Part of a small language model's weights: rotary positions, tied embeddings.
Each number is 50 + 12 x the weight over its row's rms, rounded and kept within 0 to 99. Layers, rows and columns count from 0. The size before them is the row's rms in percent of the matrix's.

# down: layer 6 MLP down (transposed), 2880x576, rms 0.0476, rows 718-786, columns 432-479
# up: layer 6 MLP up, 2880x576, rms 0.052, rows 719-787, columns 432-479
down718 088:61 64 70 37 47 54 54 38 59 50 56 50 56 46 51 37 62 57 53 54 68 43 44 32 35 40 60 46 48 53 58 36 83 36 39 48 53 62 48 50 54 40 57 62 51 70 40 43
up719 097:66 33 48 41 49 23 57 43 64 63 34 60 43 56 44 50 57 34 32 48 54 37 71 55 36 50 33 50 44 50 58 49 66 46 68 48 18 43 51 44 34 58 38 55 57 48 43 34
down719 097:55 33 45 60 48 71 45 43 47 75 60 47 24 40 57 55 56 50 40 56 60 37 46 32 45 51 40 29 12 45 52 52 64 35 40 50 25 48 52 57 64 70 60 36 42 22 62 30
up720 098:31 61 47 53 72 60 56 45 56 31 42 49 74 55 68 52 69 34 52 25 43 51 58 68 69 52 64 52 59 53 28 47 46 48 50 38 39 53 39 35 54 37 42 44 54 52 54 45
down720 098:42 51 53 34 74 47 30 55 49 48 31 55 62 52 26 66 43 46 61 58 51 62 22 50 44 62 54 40 59 20 40 40 41 24 56 40 49 77 45 59 41 40 51 63 54 67 69 37
up721 106:37 49 48 52 56 48 63 38 39 44 32 48 56 34 53 31 46 58 47 41 53 91 23 31 39 36 64 36 38 50 54 58 45 64 52 40 69 61 71 63 53 39 61 49 57 57 60 59
down721 106:40 41 44 66 57 30 35 49 56 48 52 60 43 63 44 44 54 41 44 33 46 35 50 37 56 57 49 51 35 56 51 70 57 33 39 51 34 51 81 62 75 42 49 65 22 51 55 60
up722 102:39 55 39 39 81 35 48 58 25 41 45 39 48 42 46 73 45 64 61 56 33 54 58 42 33 53 24 42 41 52 52 47 43 66 54 58 59 45 63 38 57 46 27 51 54 64 31 55
down722 100:39 37 54 79 39 34 49 28 51 46 62 47 53 43 59 28 68 54 39 50 38 60 59 33 51 54 56 33 60 33 44 41 44 36 42 53 31 46 35 57 73 61 61 85 40 57 42 57
up723 102:51 61 61 33 43 47 47 47 40 68 50 42 30 21 40 64 53 36 40 47 39 61 61 72 44 71 58 39 44 48 30 54 35 53 68 38 72 38 39 36 70 57 42 45 14 40 56 72
down723 102:40 42 58 48 40 55 59 47 26 61 25 54 46 47 31 42 49 55 61 60 41 43 45 55 54 58 61 47 51 60 38 60 34 34 42 40 51 55 71 62 55 67 73 42 60 56 56 44
up724 098:51 29 44 59 70 43 61 45 43 48 41 51 49 52 57 63 42 53 47 43 62 61 45 49 55 41 37 53 35 81 50 69 52 58 52 64 67 29 48 29 57 62 42 52 57 38 67 41
down724 109:50 33 36 52 30 61 43 53 45 45 59 58 65 35 47 68 32 62 68 45 55 54 36 60 69 42 52 27 42 48 53 46 35 55 76 61 45 43 60 51 63 53 40 50 49 40 68 65
up725 104:66 27 55 49 53 38 38 55 49 50 36 53 37 31 51 55 43 49 32 51 51 48 33 56 54 55 31 44 55 25 52 73 47 82 54 64 42 31 46 44 58 47 35 66 52 26 60 50
down725 097:31 53 70 66 49 35 55 32 57 40 47 24 44 27 28 41 70 71 46 63 50 56 41 54 60 48 53 58 51 46 71 53 36 34 53 50 53 45 34 29 48 51 33 41 55 50 61 68
up726 114:55 37 39 59 47 61 64 57 47 49 58 47 23 65 43 55 54 44 37 29 55 60 44 63 62 36 43 52 77 35 64 42 51 58 50 44 56 35 62 55 58 52 49 43 55 44 53 79
down726 119:58 25 44 41 44 56 40 61 36 37 70 47 41 46 49 71 26 51 58 60 44 36 70 28 53 44 50 59 54 48 55 59 73 59 56 47 44 49 36 67 50 43 50 56 64 53 56 53
up727 100:40 56 38 55 35 45 63 42 56 59 53 55 45 43 43 28 63 53 53 36 44 65 39 50 51 61 44 27 46 47 59 61 38 37 79 50 49 41 56 48 61 55 56 42 53 62 47 65
down727 097:71 58 51 43 34 60 55 45 44 46 40 24 74 35 58 51 42 42 56 65 58 63 73 39 64 41 47 55 29 52 42 48 54 50 40 56 38 52 36 55 45 36 56 48 42 42 28 32
up728 104:48 20 49 31 50 44 53 56 46 39 57 52 50 39 40 52 52 51 27 42 29 56 40 35 71 37 45 47 46 57 38 44 54 65 55 58 38 53 58 55 51 44 44 45 51 48 73 44
down728 102:43 66 40 83 68 63 44 68 45 64 47 62 55 51 30 53 76 55 30 46 31 44 72 64 34 53 43 58 47 68 46 72 39 47 44 61 50 70 19 45 46 49 34 49 38 49 55 60
up729 101:49 66 49 38 46 65 45 46 43 54 35 65 23 59 35 64 44 63 38 61 61 68 43 73 26 38 37 67 28 49 69 50 36 51 58 48 61 34 56 29 45 51 43 37 43 63 78 39
down729 104:68 40 55 52 41 55 72 32 83 47 44 32 50 46 32 55 59 58 41 50 35 28 42 38 49 60 70 40 41 66 30 68 59 40 54 32 56 51 48 30 38 57 41 56 57 38 24 59
up730 104:72 30 58 38 54 46 56 49 48 56 61 54 49 58 50 39 59 47 42 44 71 69 45 51 38 60 53 62 61 33 34 54 37 58 65 71 47 63 43 59 62 76 48 36 38 51 47 47
down730 102:66 47 43 73 48 57 54 47 36 51 53 31 42 53 41 44 51 49 38 45 73 50 43 61 60 33 50 42 50 54 37 56 23 47 47 16 49 60 77 36 35 46 51 51 45 51 47 48
up731 099:46 52 57 30 57 48 65 66 49 59 40 46 62 69 54 36 47 67 41 49 34 38 41 69 43 48 51 62 34 53 42 38 61 46 68 58 55 58 53 56 64 72 33 44 54 78 35 18
down731 101:60 54 53 43 36 37 40 34 44 40 61 47 43 45 40 44 65 24 44 46 30 49 51 32 61 40 53 65 44 69 60 42 47 47 42 12 52 37 42 52 37 46 44 80 72 32 55 52
up732 106:51 57 55 52 47 52 79 39 36 37 50 15 50 57 40 46 63 49 49 29 51 55 56 54 70 58 50 41 39 55 58 58 45 54 67 52 31 36 50 53 62 39 43 60 55 49 48 23
down732 100:39 46 40 49 54 34 45 45 45 38 42 57 69 30 58 43 61 67 69 75 52 54 45 57 47 45 63 75 57 71 41 40 36 49 33 45 27 47 55 56 70 39 31 56 55 38 63 53
up733 099:65 49 46 44 61 54 56 37 58 55 48 49 40 57 43 59 66 67 40 44 45 42 44 56 74 30 47 50 55 47 70 41 57 44 27 53 65 47 55 64 59 68 42 46 52 18 53 52
down733 091:37 28 26 50 52 42 44 51 67 45 51 65 72 36 57 49 42 51 42 75 52 60 33 43 55 38 54 48 58 35 50 61 67 36 44 42 60 53 49 64 50 51 38 44 60 49 45 46
up734 099:53 41 62 48 44 35 44 53 42 35 56 36 41 43 40 48 62 66 57 43 50 44 50 74 49 77 74 48 47 53 64 62 53 60 33 39 51 62 44 52 55 52 39 55 80 68 61 38
down734 093:30 41 45 57 55 39 32 56 34 31 63 75 56 76 47 41 46 45 50 49 44 52 57 58 51 55 46 53 69 56 49 50 63 65 54 69 46 59 66 18 58 57 40 46 52 67 51 53
up735 098:64 59 24 22 54 30 47 43 51 27 64 61 29 40 45 66 34 40 47 47 44 67 78 21 44 49 41 35 39 72 38 58 50 52 58 49 42 56 66 49 54 61 35 63 52 67 59 51
down735 105:25 43 55 62 49 62 57 58 67 57 52 13 72 52 62 51 76 60 63 47 43 29 25 87 67 40 48 51 72 63 61 51 58 48 34 36 43 28 42 57 42 51 69 33 61 48 48 52
up736 098:55 59 27 45 75 41 54 51 56 28 70 39 38 38 53 60 57 51 52 62 35 55 40 35 60 55 61 56 42 41 45 35 50 44 35 27 53 70 68 39 62 39 55 60 24 61 57 48
down736 092:49 47 57 77 66 55 52 27 43 43 54 41 42 53 52 55 55 47 49 30 32 75 38 59 29 58 58 66 45 59 48 67 46 35 25 33 38 46 41 52 63 46 49 54 35 56 44 57
up737 101:59 56 37 50 31 52 41 51 48 44 47 51 42 41 24 62 63 61 52 39 71 52 32 63 51 45 61 52 34 43 54 53 57 56 55 50 61 46 38 41 60 46 36 44 55 48 40 43
down737 106:46 35 66 40 48 47 43 61 53 62 41 57 59 74 51 76 41 59 15 41 52 48 51 50 57 65 50 34 35 55 58 50 58 68 60 57 67 43 34 54 42 63 39 42 53 50 38 61
up738 102:32 52 45 24 49 51 63 37 52 35 53 35 34 61 57 63 49 14 42 24 58 62 44 74 60 63 47 58 46 32 51 59 63 47 67 45 47 47 77 55 55 48 46 54 45 28 52 61
down738 099:59 57 51 53 66 55 48 60 55 56 59 49 54 58 51 60 47 55 61 59 69 49 47 37 38 63 67 63 64 45 36 63 56 39 34 77 58 53 40 46 65 23 63 55 40 69 55 60
up739 096:60 49 50 57 47 43 60 55 57 71 63 40 45 42 55 45 55 39 45 55 45 41 31 62 49 72 35 37 45 43 37 70 56 68 60 64 47 49 50 63 56 39 64 57 52 34 29 67
down739 098:42 48 67 64 51 50 51 25 34 55 32 54 50 51 50 44 51 51 41 49 46 55 57 55 55 51 34 72 70 60 73 56 40 45 40 46 47 50 49 43 55 52 26 55 45 62 67 42
up740 103:61 55 42 45 35 40 62 50 52 54 60 57 10 59 26 35 46 61 47 70 54 70 47 47 44 72 75 53 38 51 38 68 55 49 56 65 44 68 31 48 43 79 46 61 47 34 47 58
down740 104:53 41 51 35 37 51 56 28 49 51 64 50 51 49 68 47 41 21 33 72 45 39 48 57 74 28 46 50 56 38 51 52 34 41 61 39 53 58 30 56 46 47 59 42 59 45 57 59
up741 098:53 56 59 51 36 72 65 39 46 44 40 39 42 25 55 61 36 44 41 40 53 52 59 39 41 54 57 62 48 57 41 63 58 44 55 47 56 54 42 71 53 76 64 49 58 60 52 55
down741 090:49 48 45 61 46 48 33 53 41 64 62 65 48 66 41 50 65 46 51 75 45 58 56 83 53 62 44 40 41 62 51 46 36 63 62 44 41 85 23 43 62 28 57 55 72 53 45 47
up742 096:68 49 30 48 56 21 55 58 58 34 43 51 55 42 47 46 75 56 60 58 49 51 43 53 46 51 32 22 40 46 38 54 42 59 59 62 48 47 43 54 73 54 54 53 45 42 50 65
down742 096:49 50 40 35 57 65 37 46 35 69 49 42 36 62 48 40 36 61 44 31 28 49 50 68 31 47 51 53 49 39 54 71 65 35 43 48 55 42 51 47 45 54 41 31 46 40 55 34
up743 103:66 64 47 54 51 44 39 26 51 44 49 60 41 45 57 36 40 59 48 50 52 82 28 54 52 74 24 47 48 51 38 57 50 69 61 49 41 56 46 23 44 41 52 63 60 52 57 42
down743 102:53 60 48 53 66 59 54 77 59 70 53 51 65 59 48 52 40 51 59 48 54 39 48 65 38 65 62 68 52 26 60 30 45 47 28 42 73 68 60 43 49 59 44 60 41 62 51 43
up744 092:56 63 11 56 53 60 50 58 50 41 59 70 58 51 44 40 43 59 54 37 55 37 32 63 51 57 28 60 66 45 68 39 59 48 48 54 76 47 45 49 53 55 48 54 46 27 43 55
down744 092:63 43 78 23 66 40 24 45 64 59 48 31 56 61 46 49 52 44 68 58 42 67 63 40 55 51 64 50 54 51 70 59 56 37 54 45 37 50 57 60 60 66 65 52 51 46 60 34
up745 108:41 48 41 44 48 52 36 53 56 30 70 60 45 44 56 46 58 52 38 46 57 70 30 56 57 62 72 61 49 33 63 56 50 51 61 31 30 56 59 56 35 50 37 56 38 71 57 55
down745 105:53 41 30 55 35 51 54 65 54 86 45 28 77 54 43 45 32 53 32 58 63 45 49 60 68 44 72 44 19 57 45 56 43 39 51 56 66 61 51 54 42 42 66 48 70 41 66 23
up746 099:74 36 33 32 52 51 44 52 36 42 43 33 52 48 22 33 58 60 50 66 52 51 51 34 51 69 50 41 57 58 46 49 53 60 66 52 45 34 71 61 73 57 53 46 62 46 53 52
down746 099:52 60 63 66 45 31 48 64 45 54 45 51 49 64 62 43 64 61 74 30 54 44 42 49 39 33 79 48 40 46 48 43 42 69 22 42 48 34 37 65 39 65 63 40 46 50 50 50
up747 098:48 46 37 69 55 51 62 60 37 54 53 37 57 43 72 57 36 49 65 50 51 49 55 46 61 34 43 52 58 37 60 48 44 60 33 40 58 62 53 33 58 38 23 31 49 45 39 67
down747 099:47 47 50 36 40 48 70 58 61 35 55 44 51 50 37 60 38 22 36 50 36 70 40 44 57 61 64 50 44 49 60 51 84 42 80 38 62 45 47 62 54 57 69 40 43 40 62 49
up748 100:50 67 41 35 53 49 55 58 29 44 38 51 45 30 52 39 46 37 41 55 62 42 47 55 55 51 31 61 37 42 52 54 64 58 43 36 63 48 63 47 58 34 46 47 43 42 44 46
down748 091:50 56 51 55 45 23 48 57 62 43 37 57 54 45 42 64 49 39 53 50 52 50 43 67 52 45 26 62 90 62 50 32 58 51 52 59 67 58 27 40 71 42 45 59 30 52 60 59
up749 099:28 57 63 17 56 30 61 65 37 53 36 70 48 58 35 53 79 66 46 57 41 37 46 45 64 59 37 41 54 44 41 60 51 74 56 61 67 42 51 50 43 34 35 48 41 24 51 59
down749 094:68 51 52 52 35 59 44 51 59 52 42 48 33 38 66 63 34 43 63 33 32 60 33 54 61 48 36 55 55 37 47 56 47 60 44 39 45 58 53 34 60 43 59 39 59 51 27 47
up750 102:68 48 57 50 68 63 72 60 31 51 53 62 34 48 55 53 46 25 56 32 81 53 51 50 49 62 66 35 49 36 39 53 25 52 44 46 35 49 33 60 46 44 43 49 67 48 43 55
down750 111:76 61 32 43 48 31 43 48 43 44 68 59 49 37 40 63 48 35 42 49 44 57 62 63 52 61 44 49 31 51 59 40 60 51 47 53 55 36 52 40 55 54 86 65 41 36 46 53
up751 097:43 54 39 50 38 40 51 47 45 45 65 62 57 51 43 53 51 47 36 41 64 52 54 74 47 56 70 28 59 60 57 52 56 45 64 50 48 36 33 60 42 55 51 68 52 53 56 18
down751 098:38 48 39 42 29 67 34 35 45 47 53 33 34 66 48 66 64 48 81 51 61 46 32 26 63 65 08 60 09 34 57 58 40 53 61 62 42 45 46 54 58 47 41 60 43 46 26 33
up752 105:74 60 44 50 51 40 45 63 55 52 26 22 41 48 68 40 32 23 32 35 79 62 64 61 42 64 39 30 33 37 24 61 57 43 55 58 51 57 38 55 55 49 57 45 46 47 52 85
down752 098:64 49 37 52 54 57 31 43 70 53 56 47 48 46 24 57 52 44 46 49 43 48 39 53 42 42 64 56 59 43 52 65 57 43 68 44 40 54 31 38 47 49 52 48 52 68 38 39
up753 101:50 56 25 50 61 32 62 70 42 58 60 59 48 41 50 52 36 41 58 33 55 49 46 32 52 62 41 35 31 55 54 52 67 69 40 58 45 37 31 50 68 34 56 57 52 44 39 43
down753 092:61 52 42 53 48 39 42 67 52 55 70 47 53 39 44 53 99 46 47 54 51 49 31 53 66 56 45 50 46 56 50 81 62 53 61 54 41 56 45 52 36 50 37 51 52 41 42 46
up754 096:67 42 36 37 61 33 52 48 23 39 39 53 72 55 50 50 51 29 29 46 58 52 70 58 46 40 43 49 58 45 62 35 47 83 56 59 47 43 45 54 74 66 57 43 47 31 69 73
down754 106:37 57 55 54 38 42 81 46 55 39 46 58 51 43 39 62 47 62 51 41 44 50 36 51 46 61 49 32 43 52 68 52 31 62 78 52 71 50 63 38 32 40 49 71 54 56 37 33
up755 097:51 54 34 57 59 34 64 53 61 34 51 49 40 60 49 67 43 46 52 34 62 44 42 52 39 47 45 31 37 55 36 60 44 40 57 81 53 71 43 53 74 36 60 59 70 41 51 44
down755 099:55 39 63 19 58 64 46 71 35 74 60 42 51 54 32 44 72 47 21 72 31 29 35 46 56 38 49 52 39 67 58 51 63 70 35 11 47 39 64 44 43 49 44 59 44 44 49 46
up756 098:56 45 31 66 62 40 59 41 62 65 53 44 53 51 73 52 50 69 56 33 48 60 36 54 46 30 40 39 23 54 39 82 48 54 51 62 37 33 53 49 44 49 55 41 44 63 54 54
down756 095:34 68 33 74 54 59 43 81 61 70 43 60 40 54 43 35 56 40 51 65 46 38 53 39 51 35 59 55 50 51 46 48 44 70 38 61 31 39 49 32 53 32 49 53 46 56 60 56
up757 097:62 63 41 38 37 34 53 49 57 41 22 43 35 22 44 58 50 51 50 39 43 50 54 67 53 44 41 51 58 57 46 58 43 42 47 60 42 61 27 53 55 26 51 42 52 63 41 51
down757 092:51 59 52 39 57 32 36 54 81 73 52 23 38 53 55 64 58 21 63 35 48 40 76 23 40 51 39 43 43 51 44 19 61 67 54 44 43 32 34 45 48 62 50 33 38 54 68 75
up758 091:40 24 59 44 52 58 63 57 49 52 42 42 62 42 67 57 43 37 65 22 36 54 58 61 62 46 55 31 56 59 43 46 40 38 50 33 47 53 53 35 57 44 61 47 46 46 45 50
down758 090:53 60 21 60 65 53 56 41 35 54 57 68 47 56 40 35 62 52 33 80 72 49 51 51 44 46 53 60 43 65 61 62 53 51 49 73 60 50 57 43 49 61 53 46 65 53 52 41
up759 099:58 42 60 42 43 51 59 47 37 58 47 21 58 54 62 79 45 44 50 44 63 65 45 48 46 43 59 46 50 35 37 84 64 47 52 35 45 43 69 53 55 43 47 56 36 54 59 28
down759 096:37 60 28 52 52 48 52 31 49 65 54 55 35 38 39 32 47 48 45 62 37 59 51 75 55 48 40 60 44 57 37 42 61 35 54 50 20 45 47 46 58 54 55 43 53 52 64 51
up760 100:77 40 47 49 56 42 33 35 50 49 43 50 56 55 45 29 57 55 37 55 27 52 51 30 73 49 40 51 31 64 55 54 62 43 47 55 25 36 47 48 54 37 57 48 47 52 49 33
down760 101:14 70 62 40 64 44 34 73 57 37 68 48 49 48 51 78 42 59 40 42 63 50 40 61 55 46 50 77 43 45 49 51 43 42 46 51 58 42 69 58 51 33 56 50 63 58 61 59
up761 095:33 51 52 44 68 70 40 52 53 61 50 66 31 55 48 58 30 46 44 58 43 45 33 50 43 41 69 60 53 55 49 52 55 66 44 36 58 20 54 61 47 46 54 35 72 63 55 44
down761 092:70 49 48 27 43 38 57 35 40 47 72 42 79 63 48 48 60 52 63 38 47 35 66 39 48 46 24 57 69 54 34 40 52 52 37 61 40 79 69 37 71 53 60 53 44 41 63 58
up762 101:41 50 47 57 47 43 27 49 52 36 42 66 52 49 56 36 49 17 64 45 66 48 44 52 76 36 68 49 50 36 39 55 59 50 55 57 57 52 49 42 45 80 57 57 30 35 57 66
down762 097:56 31 64 40 54 59 51 63 63 49 57 62 59 32 24 48 40 40 57 32 44 46 50 54 42 79 30 46 52 51 53 56 71 49 54 48 49 52 61 71 41 42 43 34 49 55 51 64
up763 092:52 46 39 40 47 41 40 41 48 28 38 57 34 35 46 40 67 67 53 44 42 41 62 54 55 54 54 59 61 51 39 49 54 37 74 53 47 33 87 30 62 64 46 36 35 55 54 51
down763 104:57 48 35 54 46 64 54 35 44 62 57 50 48 66 50 42 33 51 54 49 47 63 31 43 56 56 44 47 42 66 53 61 74 61 32 65 63 54 56 52 28 34 41 70 31 62 39 52
up764 101:52 55 46 39 45 42 52 61 55 37 42 74 44 59 42 49 74 61 57 55 38 49 44 43 33 42 52 52 38 43 22 64 50 48 45 31 52 64 58 67 67 57 63 61 45 48 53 64
down764 108:40 57 74 44 64 78 48 38 80 73 78 53 65 48 70 40 52 58 63 59 56 54 28 48 47 36 36 56 25 48 62 41 48 52 41 44 61 45 49 63 18 35 64 58 62 53 54 63
up765 105:56 30 42 46 43 49 58 66 47 69 38 53 59 51 67 37 28 52 47 56 37 57 55 38 73 53 50 27 45 43 31 34 45 48 49 36 52 69 49 47 43 43 43 51 61 43 50 64
down765 099:55 68 62 27 49 60 44 60 53 54 57 54 44 34 43 44 27 44 28 59 52 57 63 81 50 45 64 46 68 50 67 49 25 56 60 48 61 29 40 41 52 58 56 46 47 69 67 45
up766 103:56 58 48 39 36 23 60 25 54 46 34 49 35 39 64 63 41 69 58 28 50 37 42 72 38 70 50 47 47 45 39 65 43 59 69 62 40 52 56 43 39 48 68 73 64 50 64 57
down766 103:41 43 46 40 35 76 43 48 55 39 22 49 48 60 50 40 67 38 28 54 28 37 42 45 41 55 41 30 46 70 43 54 79 44 62 61 53 26 55 51 73 20 58 66 47 48 53 58
up767 099:47 63 42 18 46 64 50 42 36 42 50 61 60 38 65 59 40 64 53 50 26 32 34 60 41 13 58 52 41 54 63 51 52 43 30 58 45 47 62 57 71 62 38 46 57 67 53 25
down767 091:54 40 46 54 33 44 29 42 24 38 66 30 66 54 29 47 48 43 59 39 55 51 39 59 43 50 46 34 35 46 35 35 57 54 62 45 74 49 59 32 57 42 41 42 35 53 52 61
up768 100:48 55 48 53 64 44 40 46 55 37 35 51 42 43 44 67 75 41 51 43 56 67 48 43 53 53 56 56 67 73 59 73 49 59 55 40 73 43 62 46 50 53 50 53 37 68 62 68
down768 100:60 51 55 63 46 28 41 45 58 38 53 44 79 63 49 43 53 56 53 60 55 35 48 39 43 57 42 77 45 37 52 60 75 32 79 74 41 59 67 27 33 38 35 38 36 49 66 34
up769 097:37 51 45 57 75 58 65 49 31 55 46 50 52 55 55 52 52 52 52 40 60 63 42 38 57 57 56 54 65 54 48 36 46 57 57 46 44 66 53 56 47 74 53 50 52 43 63 60
down769 093:67 60 41 44 43 44 47 54 63 70 36 58 50 43 30 36 60 49 54 62 31 27 45 45 69 45 47 40 55 59 69 72 51 59 49 63 70 57 63 53 43 44 56 38 58 47 26 34
up770 105:65 37 32 17 65 49 52 68 46 57 52 48 66 67 52 48 52 52 52 42 65 65 47 77 70 40 45 61 32 36 54 47 48 36 38 61 38 57 59 45 65 37 51 40 58 45 61 36
down770 114:52 49 48 49 80 46 67 63 54 35 51 68 42 45 28 73 57 41 61 62 46 59 35 33 74 38 48 53 80 63 56 45 47 42 65 54 66 40 39 68 52 60 50 69 38 52 46 47
up771 092:68 65 41 41 49 62 63 58 42 50 62 54 50 35 44 51 48 69 53 70 42 41 46 63 40 50 67 42 56 30 62 53 61 40 53 54 43 37 58 48 55 45 59 47 37 42 54 38
down771 080:45 40 52 59 47 48 54 46 44 49 42 55 57 48 64 58 52 47 59 30 43 80 46 53 50 58 36 57 45 62 62 51 37 54 62 52 72 69 59 68 35 65 34 19 58 54 63 54
up772 103:35 54 63 36 66 35 30 65 44 30 51 57 64 55 35 49 67 67 35 60 40 51 51 61 39 49 58 23 37 47 63 73 51 48 56 59 54 41 38 51 66 47 42 59 51 26 74 25
down772 102:60 37 48 36 48 49 69 48 61 54 40 80 29 23 32 55 48 40 82 42 40 75 45 47 61 48 59 52 35 36 54 36 37 67 60 41 43 63 50 68 43 46 55 48 30 51 35 55
up773 101:48 70 53 35 51 46 42 60 45 58 44 46 60 53 54 64 64 53 44 38 47 45 46 46 67 57 79 45 19 53 71 51 37 55 73 44 36 52 31 42 55 50 49 41 59 47 54 59
down773 098:59 24 57 70 42 66 59 55 40 48 40 49 42 52 53 38 59 65 52 59 67 68 44 56 54 57 41 40 34 56 40 65 22 59 46 47 40 41 33 68 43 58 57 68 40 55 61 52
up774 098:62 43 49 22 45 30 44 58 51 55 34 59 39 47 61 49 56 58 34 48 70 34 42 58 49 49 57 40 44 59 67 43 53 53 51 73 47 51 53 51 68 63 45 54 46 69 67 54
down774 092:47 37 39 64 49 45 67 50 56 53 41 65 56 36 18 40 37 45 62 41 23 50 46 42 85 55 74 60 33 50 48 65 38 65 44 38 70 37 47 45 23 43 62 48 57 48 63 49
up775 090:53 37 47 47 89 39 63 40 53 53 43 41 50 46 48 36 39 69 51 50 47 53 55 48 54 38 45 43 42 68 63 37 50 61 43 43 53 39 46 31 86 47 59 68 39 30 55 38
down775 096:51 41 55 48 34 45 38 36 34 65 42 38 47 53 38 61 54 41 57 40 40 58 41 34 65 55 52 62 63 50 43 60 59 54 86 69 52 49 59 55 40 41 42 45 58 71 28 64
up776 103:60 43 40 50 57 56 54 51 51 40 55 54 55 38 72 46 69 39 57 46 42 78 71 32 55 56 64 59 56 60 41 40 16 85 50 48 40 63 64 55 52 56 47 34 50 32 79 37
down776 104:45 55 72 66 50 64 29 59 37 42 62 66 41 62 45 53 47 80 64 55 47 30 46 72 66 39 42 50 45 47 42 45 63 36 42 44 49 52 48 55 39 61 45 35 62 46 45 20
up777 105:64 40 43 30 66 42 42 37 40 44 31 39 48 57 60 66 35 46 37 47 58 61 18 55 61 63 49 31 60 46 63 45 43 57 46 52 53 51 53 57 43 44 54 55 41 30 50 40
down777 104:71 52 32 60 53 50 54 47 41 51 49 42 56 64 59 51 51 36 58 45 44 49 68 56 57 58 80 37 55 53 78 45 63 38 38 65 46 58 61 71 32 35 40 54 45 38 28 53
up778 100:84 35 46 36 54 60 66 72 44 47 46 48 46 37 74 33 49 60 56 56 67 43 51 52 43 61 67 44 52 59 69 53 68 48 41 57 59 39 63 26 42 35 61 47 41 54 56 48
down778 098:48 48 77 68 66 50 42 33 48 51 57 47 26 28 61 43 57 52 50 39 48 69 50 33 74 44 50 59 67 52 46 52 42 47 43 43 27 50 43 49 51 51 51 52 66 46 33 59
up779 100:60 48 55 34 73 77 48 36 39 47 44 63 72 46 51 52 51 56 29 53 22 62 33 46 44 52 28 32 48 68 57 56 47 43 76 56 49 53 78 59 58 65 52 46 34 42 54 53
down779 098:47 31 33 61 48 64 41 74 55 71 52 30 60 58 54 32 56 50 51 58 43 61 38 54 56 51 40 61 49 51 33 58 46 53 40 42 39 56 53 45 56 45 55 62 68 40 80 67
up780 108:48 70 48 65 74 44 54 54 63 48 68 46 47 53 59 37 21 58 61 36 87 57 44 47 64 54 53 45 48 34 52 52 47 50 41 65 53 77 65 53 53 46 54 33 53 57 32 44
down780 123:30 45 58 69 56 25 49 56 53 39 62 56 64 61 51 77 46 65 79 64 58 43 45 68 63 52 54 54 54 59 43 42 68 48 37 37 71 47 51 54 31 44 36 42 41 59 43 49
up781 098:79 56 55 42 58 42 61 72 60 44 73 62 49 52 64 44 55 30 48 69 37 35 49 31 50 56 44 34 45 62 55 39 56 76 46 61 32 51 60 47 56 64 26 51 63 54 76 51
down781 097:48 62 24 58 36 48 53 54 48 49 53 39 41 46 47 57 63 89 39 64 60 57 51 65 74 50 53 57 41 42 69 60 08 42 33 38 39 32 40 49 56 47 67 46 55 61 46 42
up782 107:65 40 50 68 61 42 59 43 44 68 64 36 46 67 47 51 40 74 38 20 60 43 52 32 56 31 47 43 49 41 59 49 52 38 67 67 38 55 59 55 62 38 62 41 41 69 57 36
down782 108:51 38 51 46 33 44 63 64 47 60 48 42 36 61 61 70 80 45 50 48 49 58 63 37 48 38 52 52 42 65 45 57 64 39 37 48 62 63 33 24 42 56 56 44 36 44 60 29
up783 100:56 55 52 39 59 49 43 42 45 48 57 21 40 34 49 60 57 82 50 30 48 47 47 45 71 55 69 59 64 54 51 74 42 63 55 70 56 74 61 56 55 69 41 51 59 50 51 43
down783 097:52 55 47 60 55 31 54 72 50 51 20 48 56 66 42 46 68 34 47 75 37 64 45 54 39 48 46 48 64 41 53 51 61 43 34 62 52 41 60 51 67 49 58 65 20 50 45 40
up784 098:47 44 55 37 48 56 47 70 31 47 78 47 39 80 20 46 64 28 57 39 75 55 48 56 41 62 44 34 40 59 55 82 34 60 54 72 42 45 15 39 72 57 53 66 53 32 50 57
down784 101:45 46 48 37 53 47 50 42 37 58 41 65 52 42 42 58 41 46 58 45 41 47 59 29 52 60 48 51 58 46 67 61 56 51 49 40 65 55 45 50 47 43 60 52 58 31 34 34
up785 106:67 51 49 47 42 44 45 69 38 51 69 31 58 51 69 76 56 44 45 48 52 31 35 66 61 53 41 49 62 56 55 65 61 42 38 56 39 59 32 56 54 66 45 57 57 48 57 40
down785 119:59 76 42 26 35 66 62 50 54 50 68 45 42 59 52 63 58 32 47 33 41 64 49 31 39 43 52 56 57 60 55 59 52 57 52 47 35 30 36 58 51 58 51 47 70 47 66 70
up786 092:54 42 50 33 59 35 65 46 47 55 14 34 36 54 41 45 53 38 36 53 44 32 26 42 63 54 62 56 47 53 43 53 44 34 50 60 25 62 39 60 53 46 43 53 78 68 71 60
down786 089:48 62 68 34 40 42 62 36 57 54 58 37 47 79 55 47 54 71 56 42 41 47 53 63 68 40 57 44 59 45 45 44 39 44 59 51 60 50 65 45 50 44 58 52 33 39 46 63
up787 099:60 55 72 48 59 59 50 66 46 69 70 62 53 58 72 50 54 26 53 63 33 51 48 41 61 48 45 39 60 36 53 51 56 66 63 56 41 33 53 44 48 36 49 52 53 68 51 49